Part of a small language model's weights.
Size: 20 layers, MLP 1024 SwiGLU.
Training: a variant of Muon for these matrices, 571M tokens, 8710 steps.
Each number is 500 + 40 x the weight over its row's rms, rounded and kept within 0 to 999. Layers, rows and columns count from 0. Numbers have three digits each. The size before them is the row's rms in percent of the matrix's.

# layer 10 attention key, 384x384, rms 0.0509, rows 306-319, columns 192-383
104:595512479468487522517532565433492528494442561551522472465488466566553562514517433492497538487517452581490521484610508546508536486561484589429522472535453526524501578514556604483460485505470476526530573465528476456499499479478516547522508471514468496520481498471466485559557461509565493552561555492420500488513501408451505469494524452543528557457559483454552510522502458572441471500531452478514486519458446494540406587581509506494546467530568494498544489476558493466530493475493468535550516573525528588492445513486504419477518556575479480447516474470483489582475487502468442536
108:523497472514547593469470555556525480574471515545434615458502447524518456528373483467505488499490571458463444438468486475497509464560468492549472503495516456443402576481487517499595478544558524456544482524500531519432527411481536461554530512507490428496541562458453531586469522523569529529598526513518552503529502600474485466486547488470470539469451463466515425497480469545502503478508523520528436530479481519543464478544506520545544477585490511448422596510465515453461488530582583472445605523538517509491504541479466455503458513440504468450505459545507502481535497576478513485
101:498539563534492491428522474437482516492491402527420525520477445483490529476590556488534417406437476572514539528478523481567507550517489546469494534555505540483510486476498566502498496436574513509489524509458503445452435460522473476585478516485531452512463500537467460573443450494427469441550488488461543524437490482477495533487512423475446538548495478546560469481432452467498554464494476590484510475475451578442526494499478445521444495522492489529517506489545464562436542594487558472589500538396510469419450501507403515497483447421527478534458479501539528469450519447423518505
101:486518549578484492457546590503389411535521480508448520472470501581546480499467458521507513559533497490467422512545484519480492491521461547481482528497535525487509491550427574539506492507524466496502495450505532496466495510460458494397534476508594472462467496494447480501554480490535511506508519540491506523450472545484518486482431445565502531540570552439569525511441463492455497479465449475538492491471443569518621562557443517471528479460468428554546494548490453496558517494469514473501549533482506512466490463530490464470526510555471365493448486531496575459551522575465489524
103:486486554469488523486535471494495450511531516464441585464603504487480464529528472518515499541523485478485480548432484493515489553509482539478469489512496420495509499489489478465501503561443575502476545498524525548459569446521519488480492515473480591494514504535446469451448434472515490530523434503493550530479445438473493461470378517474418521490443530553468455521457468520481411478489484535511518460469508577550510538543502541449548508448502500551512504445536568520447525525597511498521524558455464466512578512441493547515481481439478463477467505431560487546545538482523526506
108:605439486432440531477460455565434522557501484567520478448518548511471457433539513463522507502480496422508541448461524530480475491484510491501475522431523492486527532490512552542472572456513474525539531547541496516531453442550543472487519506489453490479468473529538491499480488478512469522508544464599520522503495500411543437525448501457487466537453585538401550497459534562445507543541481511434481488491473588512544490595493451439479555555470471450490532430493551612489420448521542479569506477505532522497455447490504536475450467577523554461490505402448476498473518529533560544
102:482403469522558490468482461566511554511442542507453520505499520513544434554492485507464520453468482492477477523471418500503495543425541517504521430487522493456440495625541532477475505450429511487491527401544451427524526430580486491494519452450533491530485415505521541477450554562483470531467476521536507471537500484518531422532530482483488567473497612522516500449451565539502533502564534524564524542547455509442521495510481476456485506528518477477478550522483560547498489454506502482471508567493468524547522463438546445522467470478430550508480525486527524513497450409498517595
100:428469545506496497450509551508475477486439506442442426445504466467528566506481486514454540562520518498438582505488504524509533538610504524459504533492490438539497518461478504487519478512528462438528526515495522489455547509447520520515444477483440505553588426472440490456449501460572529505524518491475463557498521536480524449478451427435525516465517446435542539463546578567445413488540471534500438513495569464479511520505423457484469529398523512542487513506524485519494451457576595478469528533522493472470492506536527476515489523516543544489462512535480474521513532587481457471
103:548450486449466510515414476505440448549488410479557455581543518450462514518530472546506486531489486457498520480499471553456522465525501478497542457476444552421550543518517511551479514478482478464548536433447475470504501481557544482518456502465451505404487495450538477602553490473521555459507503467543476506509400515473521512497447538524534501552446579492440485448473512457458596482524531450496438496471560536458499536529502401459449479478554429528465435492566448512477527428490477483535490457498431579541453475441529532490580473506431538539489554536529539488536525494454460567
101:468443424484477527524508502512520490443497444437503546468488492488481551555474513522485527515383414413565434506473515510368526488495492497489576568480507491454504457465537455561453459453511506540587533548533496495522482550483539494547517489538574473450540563522478515464527524451592446472522513498479577492487481475488477601543551447564421436538469551478509528487493469526433605526584464579520468631470453488509563527522453506522480469546559544422523536502532507471494475488571542438438508518483524510496477484498520528533430519485452506562467468509472463502555510500417524536
106:542502510442468449383511435496489508460518554561512487507546548475592453477465465520538553480498555461479544540493494513537485485475512524531534527519471463551416516454547482497461491596453543527528441504561531490560591526499445507405416474464520483497447435512525566531488502504503451555480519508551506491538493451524520527499574494444457489479519561539461473491502530531475414568502499509460447423469478463502515529495553497426563426457391430430484492518458468562478518421493458515451533490535462482498527495544528567416527532494550561464500574456480497476451503480542480548
100:449543525486493484483562465543482550530493514540526474441482457427484426591513514463472471435503529483416496514436582526485474497514524487431557549422490458454503569414531535587528476510495550475426507496550412455596489529497469449535554526549540504549445452511626525475452471527516496523497492482483465412515452466464543484503551449465535476514500481538482502480527568505538469507527483594511550475549514551471535530506471558516465532421489532502469490402552448511524531480588487398460531524469511536461570510474489529552507557502452521499445489525427483509477482494571487548
105:452444555488475507589508493412481501463403522508453564461502474529551482437388501553510515527468561462534510450527459478532436484483454478487558506442538428479493454571566489501466486507549528483527492567415481486462496512522447513485549461460481494502440525486434520499488437516569507486523425436497478525530537537446527520405516541492589492504481470552506447467521457439538528458530514481461520485483502464462409491458444497580482579489473551434550505595524454452552479476522519550499579484449556467446498561516500533445600514455478540525560524562479508475495521433541490450
104:498534515484501552540503511484499470442519508444537447459406508533515496528519469465459511482507450519492558543548415509445471574535441522517478572468522456516502561469387541525525491494504541535538519502443529458474503490452439516483461433514379467465407516528524494470508448512491536509509519536428479507521446542583559458466519537441541438477507536513466497461462481511536469427490468489466481505522523527510505529505454450449524536457528430538532502469510455486494513487419425479499427438446501499510592496522573544586533486470440470564522501485499540466533453486562528516
# layer 10 attention query, 384x384, rms 0.05, rows 307-319, columns 192-383
110:489486542520503574480510502498498456560483457510483417505565420402513464509566523528545481507553508506550508489579589513492472541521516471414493490481540433510520473532537471467585497533470591475455489455534507506427535494531480481523576479543503480431514403450572474493474448574512487474532471485437591476447486494534514510555516557509505471542420505474525474469414534483546481518506438506518507462477444488461554469494475456592458514499449543462506476496482498553535465575445544474535479542536445472481499494467495545539526600486517476485513597480539523519529524502582470529
103:525519467439564424485452534515499511468542558441457513519508490500543399503463504525541481501526465539499503524530530536481525462457551533499478606436489453507477487515575510538525486536495542531524525495516494516492492595556491514561491502474466439549483596542436505497511541484528548530494501443578526572406546479523570504460510500518494569561551522500457497556556466524467465410427435433470494529486529494540477484443525544487472468508496552516571503528562557515450464523517538493516504455508486534493479445500506453461461500472500500488540535517460470509491531470547485518
108:589523526448567538532508517558485528433444520496506464530484652486527500567564577518509483528501512471503519539542528446476447549510536487570470419453514412519464532404515548538544542534557515453546470484462512488514519553565542499466448436467530516449526596552519511492502504541478574501488485410473475573478472595541532468535472467501542578500431517522482499444559402523487491494510494507579463512497481501506494492564507530531456492501546537487510498504445532529477509487446540498443492432515498514486576443486515566487469454546400506516485502468579447475508474545524513492
103:427476454551542560554516559472453473515441512513472450486490510542502521523502560480490453510487507447519551469547555453529477521499491530495455441471439512437496488500505478529527517481559544455465449518618444485586526500464436522457503521481537458468379533440459486448570566513463483460469527478453497522427510437533568533465524568510471469479504572490454476541480462560503524508481542486453493514465519469457532470495585498509465485582444495498534520492539540427555568457526555536540500495499506468428483449508505498536483503498468565503565518558478542526560457472531529435
105:490500566579489558493533566531493526523486580571460447494580442488517500519555455500592514467489495580514530477478501478488560495419522517494453546502529483489452443432508452469441613395557439509424526501499450505479492514516549518490549517521497509516445457560480567499619461444542482493515444509483466467531483443411475602436522484457501526481507505478481468451509540453471499519460478575521580486480521564511449460478559455489501498479481418528442447514420467497462523578494528491564473500486534550579506534447490503530487469441525541498499487491508504483551469485454504501
101:476515446499465525650527491441481481478439474503488526506537468442574511514482584533519545488409572496512497517429550587541519453438477506472471480540519575486524467522514553462497510537497470512411475541538470483556487416515457510506496451506542462507436427469497445524518484559509518524487502491407472477510507505499456499495465474524461496548517480531420505510441549525501491574481527473432498451505474474459503446503485446423543539458531470513410502505435471518569509581524408476429528515473486538417485438496474468453531461529516488491555544457507544582502506510512520420
099:439487446569531523488491523536585497475533502565540520499373528545538458489552515454461483537533476483533524516496493470498454464490507493487507486451440520493412462465520476557493505494543526437542523440475479513551485526446564478546451497469487463449558475450476411451493449559483471479534483516532502549489484486512568512567588469482500487502476567556509469462496459481527474519499530506608443578511528479519522452498544538434431468525542534492509506533472521511532564465512520483493507494498464504477435500511534490497488453538514517537484501429420508525533528472463509512
108:531509495590497580545447532532436500481516510472533423553451448525500516492528494549493495528519526539489491550488529464528512498467454498587478483481486502404537437460477510457497448532512502491540596530477447475502493610488439433491453519507504517503468526456481445475481487486536589532506549487498484544510471579471472514528621534465535506461480498552453494477478527502467567480576469507472563547476502501504474547512459516567503446530548458529500568472577559474426485498540505519520491517480534447607466526523520480546529455483590528479496532494477441527515548485453563642
103:474463514516449442481501456531485574521531525554458454433441560407543495488480563548551533502462521595485596471499477517519521519511491561536505502518564509413500530531515492544505516448463501453492465522478494485498499538478469463514505525499497462500599478568571433526467445453509520519487553518540465448490507451552505507522463451478472511494490469508483438513499480516509490580565486453499529394544475507520511416517510528489529549521496471567472502485556413529525491433523444505507406528479473465503413479457543519448558519530443471467525507514455491429473451514459578514
103:497467481530415538567439525526485530491503521535509422468504459501472513487467515552514514510520558480499498446476463544492490572501600468528514519500434524452508507563464460475490516504525509502510546533576534490529463503569547513495544472447628548479507561489523465515485535449532439508527457522478446486506402519464457485482447554549441509510498531459466487451487486500499539505534471428488510447493421513474492455480546460462533553502518525558473463516463466551470511524461492519583522417569441462554501547519538476509492450485570524495492535506525507516427485460552494511
101:474589512500468536534480447629529489466531469503488467459433527537513451543394491450576473514456485528490498424478443514522476473491521492449480472498470516442461485543497485545486475537528489548457483502490492494477414499588465489567518520482531508456487441561531452441548473526518503458549519531498508516501542516559525509546543449502469479568496450479532461559484520471484523535520537476481547559461493545532524473482525530496524505518467454503465469509543449469509578575552468455509538510510533545477487511462561463475527486514520566541485481500497517410378529487558514421
100:526486516395504465484419464445411520520477551537524493503454601505514553428524476514440434414430535468487527506524498548514474503511501517481507464467464554493550467545461452583513525475472457481508474503418512467469516529486494458572488521561478524523512485482466539569453572468465434465466475575531502501440479500428514485559465467509513546521488534481578505486499456547488534448435513484424533463463544473472554533478480435518499489501512521460426470510475519561594488429465489529487475482470556487487427540530458446491521540585450486508441534529509500417466507474523472461
109:592560544502472520490458488483470447488526448507505523570499545507438486570531519481487476475534531523543474483507400581483462523548591468482467532552496496544522390509482581523481525488513517486524489568506515523437515542544540544454471541498532473464531455475487537502548499445570554422583416536526508498466511520464507528549506601561530478530586482499437463393494516500525546434545522457483548548520511487509491536561440530481427442515477568428492548444496530460535498513508507468525457588533578431512535555477566498499465492463519485437507476502517493509475413547522486477
# layer 10 attention value, 384x384, rms 0.0636, rows 256-259, columns 192-383
111:498519460412526517467512463508485457391457441502532601502476520443510577387505573541507472487474503469545614493420543467513511538479469574470537572514467449551464486486543469593486492512436460529480472507493510440544479486493530403508540538483540488443508517477514477486460478493434507486476519461416451486482471477503521516515529520371452460490503499486460526544538480534497530479522509553537533524488532490530527515497530533564460479504503480528475528517425467466472497562468510449510508542500438507441453450511477481588481470478499533480441494506482528539520545408562437530
100:523482512458403491554526532506425509448483435506504519512527476572526502496517453542488508585428527482524532496460534472419487528490550461477489521559465460455478511408527554466497514528525499545558512506482471539496519528421522477471479564507507456510458570499501519473457528479464520503475565509489535471561499477471521482518526548526521530564506481506429501501481454467487496478445462506532526438522552421522482486505438543471550473554557511481446508521431481488494479485507467506471536466553467476491459424502500496592486476474510558514569528398548480486623535511584384480
110:549527535476476495513534569513489554462550490435412532547498447472462522447498480479515518555470517483453508479468610536522520528454493513498525477503566472438476505511503502503466573510511563401484505471524503405488494470452498561504499403600521583449521488544498514540541493471439498576473509486574524562450491521467438431416472505437521492511536429488534467524440544518437516467550430496562472425538479444488478567446435529505490483518494432408557518491565439616535485526507485536527502518531547522455493447570519524477508497543469431505566510551469509559455512499455507474
111:489533496458488549519465447496455511449475469526453523446512478465523469542555560517550484536510529473488571461507493495442494533514497490433544527572465461449494456507610561497556473522538501503525580527412514458522508487520489526477509545556480532475487483481513470547485497492476458531533533531541473497540475557540470533543593513519411498501523493523444560458588564427557491508503471410427502563493399495471402503461535484486504580474429459469490502506531505452499526448531542526510502479406494540521554556502556523526461539492472547463488513513444444453495510467463477493
# layer 10 attention output (transposed), 384x384, rms 0.0467, rows 256-258, columns 192-383
106:458576518492532417554463435505489502590525464472474512538498527476496514545443555477517521542540423509506449485521529467499517489477437480484537524517493528541408496484581475458481506479561473434543528548462538573507480502485427458495453501473516522497490448552512562501500537563560451504511481516478469527512636518552553466506502380514510528501547448591538460503537564525469530496477470568490487539533522377555431460458456421492460566510496496502554360494492476482517497430525456506501451506532479504518506425509547497508526445489488519502466478526514524480485495525537553432
100:421563517504472404526520548461532506433479487480530471542487532490540491522558484473518502481476555440441507553481522534500476409542521528479482456483440495498492536455487512424505550495532542464505498457534500429470510421493508523432463435500542482604503493508448555510525563455471482533488493451568490529475529532445399494502485482448499539456490569502449535540492505497477503496482565529427521513479395465490488493532576506541426514490495454405528324491476552481476534551523440462491534547509483534492519516467452447452513497523468502524447447526498488462436435473578519452
102:519558465518487541547484543457543482550471482486468459433443498484603501456448497458473481528502524530559532534490443467494504440549554521505512492504489557536480503544465520446515485512528443511492508432527511491490507480476491518494565480504476414468530458533549447519507378544436491589476454485504454437514468517534526522452511527525427586566495481516480535463489449530495463476437532510455483538481509551516484432519395475510514443557548450566497493479508505479494565583494465488501481492489578465477551573452489492533497489491497583520465455481567501464469528541511512562